Weights of a small transformer language model: 4 heads of 64 (1 for keys and values), 18.9M parameters.
Each number is 128 + 24 x the weight over its row's rms, rounded and kept within 0 to 255. Layers, rows and columns count from 0. Numbers have three digits each. The size before them is the row's rms in percent of the matrix's.

# layer 3 MLP gate, 1344x256, rms 0.189, rows 1312-1320, columns 0-255
083:153097130129132116070145147100128121159130104126115158139102141090102106129137158129153157096139050105142130129146113127131209137138145125157121150095145194116171153148063125147145159121160099132135128160104144166127094090129160137141126127143131109112116085145173094128170143119150137117139123158170125142135119151109116145143156125105163156156118104097154126064099098149125131118134119132139120122128141113114096114124124137140149098156122088121120109161122120166088122095128124158097169179109158162092130122104147138118151101112129094142110124113141140142114120101114148152119124133115110140137130163135106120128117133077133097182123151120118152147143097173095122125143144120076131127071160113157150090163125117151116113141132152175128137129125148146141146072132148
096:128078153126130070129123126146132092139123139146129158151128142097137143098184105146145134110134091126171159150125151110143126146126143117147144135148101149155123134151099128106133119149126111153124124164143171109114099111064144152093121120148085094125124124133145104109110159132115125149116153148145089137080132128118127129122124109094106176141148106125100167112142139152185161162131105102103091137115152125102134099144105145116083103151158052138171193161106175118143151124122153123149144122129149150160128148124109114121147130106138127135174123156156110120148151079147158155122151123111085117105085148145120152151153129107145087100119155122161103105097176179125149127094116104132109179125112145108091093140118118119152084113155097115112110117128135110169124129124094
103:136097110124120138125131118163135136137128154091097086083133137155111125131155114118149068179074126130132136097094153138143171113116151095113138158133137105150162152119147138125146128115147152133137138138117117155097115167148097108153127134181174120142153123123142133109147158131154122133108112179129141130112149138133162147157122125103134108110093123112143127130133135072141080138099096110120138159138149167126100109136118175155162161118107135171120101091092156116106135094159123127135131136146084114175144109102114101131079112162165122109085104122165112133136149132137115092063127163117103133176089133105134120108145144106106110100181136124090141114135142081097162101132144136139135120157144139132142156144093153109164090160153178102111145091096133103141133172136117
097:124149130077087113116116111186126105146171112141129121134139118143088071157106142142153148141086140159138154110144139149122154165117120113129151116114108097094124187111137149152098055129126141119119107127110178101150088118099118130130124124113139146135110102084129091106111105100105130134148139130142163108109150144113171107121135129137128134102109118120143135107129129120137121125101166159121106162151171154112088123080108105132100104132127123125131112110099165148142114163142091117109128153126123161100080109095136132113166177155112180131121102128176085153117141156099138087132107144122099123152161149131164130162090087137105155148139101196120114165166134114124114112159151130088131094142138115121091118163148114113118133102149152112112078126134140161146120129151086
104:119118158096153103092150143152138120116129151162120093111105085067125112159150124106157132157122137087083080091173141067118117131132121121150135136123131165157110100144117079064132131152127120138104131124125127097153125138130134118136134142107134148154124137116117178160101130146113089139084140154143165107126155123115125115128114133139130135159160140140151134142164120187173167127121083143097130158151126085113124125136117146132143108072149141113108115132100134128125109147159094126146160091153127120122151135166167105131161128066118156179153095090140128093110100141075083110082138134088172096125130143149136138144130133139151155166150145158126095141182126107127089161140125172097129124150100129112124120138159115119156123118120117125111118149108155134104113135150159
108:143142089116118117167155153141110088108123156134068101145138088122127122135132124148143133117197114123096126126144158113137128088142134077126118129134149151130107102133154101100156160103092106188117133140120120131150141100125125137145146101117134149082110120156102112122148118170159149140142097148145115129094139124121082097200086146137167102177139106121109155152135087165125131112143121162117057138114146145132131081141160109105128132138109123165143138124117145130100174123119127129115155113138125134130145098168108142103155157155121076110158121106121145123160143089150104113091126173121120074132139135097097154150119141140135147107099133135104145104121099144113119126136135142125121128153131163151116125117179169131133083156103095192126143163099148104107110131156093
104:139114104101113132119164121145135168131123101139144150126087110135058123148134127158153119111144102131137143091127138116124129105101120115087118133118153105150132139130202158111124103104089102142094140109096139125123136142093139135097142106178125165158092115124122182089140103103121116092159171129170097150116096097125096158112074133146108103126148118154134111153138077086147160102143170144110103111127126137138168156139087120128131134126146099122122098142160087083111151172092121080168136111124185128113161155134108134091147125102156165124147106108148126107162126130112133102112154126101093108119108119102127139115158103164138140140102125153111095103110167120156140080113152120146152133110136138131155107170166137138148164109140091149163148123143110138154110126091121
101:134086122130096131172127098152118152094119138135147118125161140157144095130183168101137118115122105092092108128149139130149107158150087129131117184158163195098144105090131115144167126135119125178087136149112156171133122156149113094120095109111145104103151145163117140123154085093109102154125121123127148153107164153121120073136111134138124142148119137095151091149166117105141121182130109195134116131125125121099108136133111101126146133135124133122150105125095114085075116096102154133132174137151159095135143122129137141112116120120107144147095151110172143135136137124133119089145104165180114110129166116128132122106173112129126091149061155148120139121108100124143124112120125156137160129138127122136121127080108162135122151092075150165094165156116144135141154164118145
098:130136175105108117135160127097153107136123184095149134170097128127125166152103153139141130152117109134112104140119135135132143134142128092123201136132105103128087139125113146127137129122152142124162129126155125119137084129179114136110117149149122115128158135109103121119106137121173141124154113131130129178105117152143157157151162157111176115101093134117136112142123128125144103174131151131147108109112173141108128171152141102106135161144093188134128131136127104120152126115165123123121205160076118116101058123100158135105097131145104164142171120155103138112147204093144148119112123129123124137146132150140097150111124110100092158153096112187125132129127181106126156129120105140137130127137120126142087104085099112159142169171155082115135119129129139103149164145088146
# layer 3 MLP up, 1344x256, rms 0.18, rows 1312-1320, columns 0-255
083:104145099102117128135163111120105157180120105141073125144129166152137120140120156133088104137152106113153134095122127102149132163130110110144154158148143157135159114134102157114107147117159146128091109183088126140085112090114154113098111110084106148114135103149119155143081109108124138165153116120156170085111144159129092095151133120105117118141072134152102152139156106130157118117116121161108130171138131101101165169139141142120097148152094096116088148173190105153144152131106116133149143076128125095153130108122120111117124136121147150122113130125100059162111148123113104092113157112135112105120162094087075141081115094128143112133097095136177121108128141115120088138118146165115138114126121092161113133133153100118120134163140123120134154116119143143119139152159071
101:158153130095097163118115089118151128071129134117125160138151140147114146139120147102179167101144111113073120122142108191098151138102154109113125151085144101101139110173095122103135129154157171102137143155147119130144095198135152109131116144103109141121141133131109159130189130148111189101176102142110130160133073161125143140125142103136123154108151118120177109119166161148126128150135138145133137089158127132165153119126077128126089110123131109172135127116098116118139115110156105154104112137137169099150091105091135124172160109149094145123166138142136136127121112155098122149128135142123124133129136135126132085148101115133118131117125126140103145123096118108124166127104123132141144166152099118108100131077117139131078154121149149104134073184134103135104141088085158
100:140164138104127142127125109119160101109133139137162126099110096102102126154096173134164129171143140096134128116126170176160122161131113132173116088098146120096132133132124097149134130106127137141120147149114116140089132147121153101129131160116084142117140117170143135138099113119077139160121146102164124133094140101114135093130100142085145146177134132098143140143138175123123156106081127116128125139153105149155102125131186079134126140146162097161143130130115161118086166114114115136094124192112149134133099137076109076131131137104126176121123119101107158158142167118107128125146127184125117122202114163130139111161114151119151162126154136150111113117133124139202115119127121137097175117103118148122149115120113148116118112119072161069137153116124130162095150120130116
095:142114145163116085125129078119167096127140146087113127147136096085153130135109112136140155134100127112117136118117131111102136128133088108105160135128078122082123091083108136124169147163093141121081143154116135111159152104123148115105085101084092109099092126101175152124097079110127140097089150118130156140171102101088131142140125115136143124129123129125152120138182149143127110183113123109153110118114133083109103160083153149115102121111136127090146123120157103146149132121136107106161114106145132128136156138178113093125175121151106109108112125170091133129075171109132068121132132177144126155122139106139122135082079132112132150131115119115111162099146121166130141108136094131123162143123117136172120130123072166145132084170113141090124128125119128148109154159115120
104:116104163168105139144140102085078143142118131113147138096155141075118082121120163109150132130141143133171124118092082134140089142110166105102109146120172101115155145129141132148109137128094139086149119121130141177134150140145149118138079137145152138182129097114145152114156100154142150123176112126134131110112127123136122141186095118129104141137100177131112079113112119078139122088122159131126139163168118158106136107115132108117132144164147151156141141150114107150150168125071105124142100135109146116100122151064097108158135152095128126103117154121114130085117146140166126133155124176155102107145151110158153125097095093142141179108142101115148103143147139117115134148111120098164164125080114116159110097138130126125105109158121063105159135130134135112152145122096095
103:157134118134106171164135141079167115167118131132127151124167103101147130122117137187096167140143140140106143125173136130137146103126125105134116154097134131126094115140139135117173109143124160108150137122118130131150090117113109118140118129099133105119098099116087122130132145173145145115135092116146097111130132106147083129153152119113124115182133117083088154093148110139119103115118124159110084133150133124127153112107169112096159139153142110108132113127142124103112124153073148132108156108129149128127125077138159117160116132139080085142124132112138122105129091132126157185118147158182177129143127143099087138118153148121120085129139123134144137107115095134142117112114113156130154111099088164206175148059109107130147077170115118147068132170122133144155140132142084
106:116145124089121138128139178101090139104128124100136101113133196142130155143149114182115103139119133142109150100124102135122140097105109117128111127115126122119168101138105097097106138130111125176094172131170153142112136137146102129088105121088110157131137141158126133159142126158136134161128121117123094121154131135128117099139143147150140184100137111108164123093116126103141127095095093127198180181162092108100122140116132084107107137153121116092148123139131126084065104115107117162167062149159084087162138114147138109087128130103096131128136155130144121126161099099140149117131110099125129088150154163166107109147137098152096096149133161129110108127147132143095111150108120121097124116114159121136126130055119131123122136137120139096098177126121154167128130102144130
100:134091121095105114109122126106118133143084159119124122119100159135171132092149104141127147114127145134117120111175152118116105141151087122152131104149148110105132094128117096097140094153145115163113103155171185178094160116107134123139106165097107142118150136076106132142120102127164088108077110122130169129125093112148112093148148159145108128132140104101164111119169144152101150146166168142111133136110122112111162113109123129102144109148121130159129161127132122168146103118140162174135160074130129123170129154115100137114133147124147146167064162150122091120152174112103106136115132091180129129124104151176125158118109125084108169160132136096157111155126168100151122163145127129121129137136113100139121149184166164135158120128099126110114126173101165111134117134116163
101:112148106108144130154093140095081148150157137124070153120161101107133133119121075099097144155087141138128136131132108104108148161155102118169109129149089143114122129172128119127150138121151125139114160154087119139124117165079164143118126137130168118095108122119093159162146183109096127125115158132149151111143099144129142116145112101141139128088121097142164098151104161125138161093068145137137163098140115143130138117082140101145152149137109106123189156113093129130118105138129124144116109123142086128135156152155089156148141137142167117147114186073176106066100098118163100165131136123157107095154151133104143113105133109119131158098137129089119127152097138134122115126132141181122095131146102133146154098097172113110127122122104135162156142160114106136113138119085144
# layer 3 MLP down (transposed), 1344x256, rms 0.169, rows 1312-1319, columns 0-255
091:113135141102164178098096119151139105180121100152122132081091157117173140107125127143111125155115063123144127140100159124122121104130123117145128168122107142162095127144109131094164132134139108131130140135131125109101135139082161140137128115126118148127166084180176103154104147130093095083124087115186135164073140125151127089131144110125160113168127084139110124126169123162090097144091133119126116136084069165109126138138144136139138087165135127157122166136160097125100138154132150168140132190094095121124115116157113107140138149146128153125122135097095085114127095103119119148121140140150137152130141161150100127151095111113132099119117166114149144118127159110152130160085113120149100140144091152117142111148110129142116110127095120193133105101132131138120147117143082
100:158095134123126148136124127164141123177117125132117139131127122139117084106116135129150150097129142091091133110127126139114155117103154135098101115107125091123137119107147125090162128115163127094105131127125092129106170170141155145137110150101115092137118157082151098103162178123151119127179136140134114115134154170144136149139122084148153128138122105100130124115112094139119102128117135125095089106126118097126136149158094119127129162169143106123147117121150108158084147108147108100080078169149151118116136126141110142150099119118110155133174129143090176114136146146118084109139096135154110111131130107117136109133114143136049091132114098163161168067052127111139178148137116083132097140112138113117176163168135116132125135131108155083091170134135159104149155146119097
102:119119142125105149138122141160152093119119132104078107118165083175105123105135116129134144118112143105113103105154087171148129145132115110121180135159123117066071112127154153119102114162136152135109112157142088152148141153114082110123149147086155119123159149140138162160118148123157095125134104134106159147162117142138118077111145123151106105108140119107136136152099089095121147160101166151133130158141156131115114112112109166142144149141145149120083126110116144100146109139180187166164118089098117123135124147135134094140113159121168122124120101140103128121119140137168154123079073112138132151111138149170068129109161091115091124161148158079104075098121125138119131124168134100141123128160129148170084136117155128071136130123132123115117136126089126121133141114145099
098:152138122112133124163166120133140106145145136119157122125141129147116110133139159195112067175102141150078119100085081109131154154139085120116109116126123129133154133124105098109152113110105078138117131143132090130162145136114095120095132134114123145141088149133184118161137129100158154123088096130128158110170155136112133064126096080125176144103131146123115127118128085127119111139115114112099132128149144115151109186091142116123115118110124125130088123089157118159115136154130134128165106130164103128070131121147118130168151140142133125123120153134148098105167169104094101110133093095136119145126092181120141149105115111147178143113121134131108108127137120149167152121164125141120148098165104117137143116123128099124165137173147129133134076121146072117100185152085098
101:115117130147120106136133175077085126114184080098110104118121116120116136112101147103116132134136150089120117129108148118125148074095128149124137161148118172098167092151122073119149109087124106111091105146146101101141130148090125129162130138162101082131120138134120147139106153122130096127101119144103131140154146114128119095152111131115145105119113089147148170155113120142113102126178120117149132128116126127114135138126142137102098106097163130156141130118095107130173140115133133126131140143135125133093157129106166114141146131074103135136112128105077123075149133113116142119165121127099077149124096121134178141130132123164134114102113138135144136166109171146169121140173134093066154085152158145176106131096128167092078123111160077094106125120163093147161112081112125
099:144085126125131098143133118148161124154112123117160181143169138122108121075100141105128154128155128105138125156152100126141166141149141143127128140130104087137118131112138179149145084134126153160136119143125140135118129162096186118095136145125088133132144138089183127142136084092135148149106149123137153156166137113128085162101088092154134103118126137175175090074149164121141120108149112146120132126169139106143099148133164170114093150170113134121115161124128131127131103136171101137184137142125103178113154114150105132084172074152103145136090128134140088128152148173077137164159113102121118126124120156107112132105125136131132090084119123109170149141151151125099128109166097149139115153091122103129131119117151110143173131086151119078126116123138140147111123131130111
103:145156140120131117139124178083095091114136134067107102129137130149123131136138143142102140136109124150129106111121082106115149143123083129124146123123103115106113122140141116162108127170145158140133141100115178113115144123136142168122112192134123108131126129143096134125109154165152134089128112132104104116133116134122177111174138119154122170057116127111133152160109119184127151155099132123124154172138141141152128116131142102119110135098147126140110164113137188130118142128139110115130118149111085124138146109159115095114178075149102120112113136140114125138151181109109139164142120117160168109156142066166100157106105131152061091157122098142153158091129136126137119105119155177105151140120166123145149136080143139099130103125128161114126158145096157092194129132152162
103:124090133160140111160136135105139100098132125125114127130086149093112111130122142112154133123101125117091135182136109130093146154121121146119124127134158117106117130172135129099132059160158165161142116163151136132131140138079157113101149123096111133131169149095097091154118167116109152159105137121127166132135104123139135119145111140120133147101096171166139146163141120130088143143154140138138138136151119104104167093105097108141134128110185126139154124119114157140128165113168137148156146119146124186159110095112131107144129073141140137107114164108159114140207160137118123130147146100157157168151149177141169161119112129195129096122115108116163180154121156110134128177123133150135141117159112107086099135089121098128153105158143112150091167144108131104144099133150145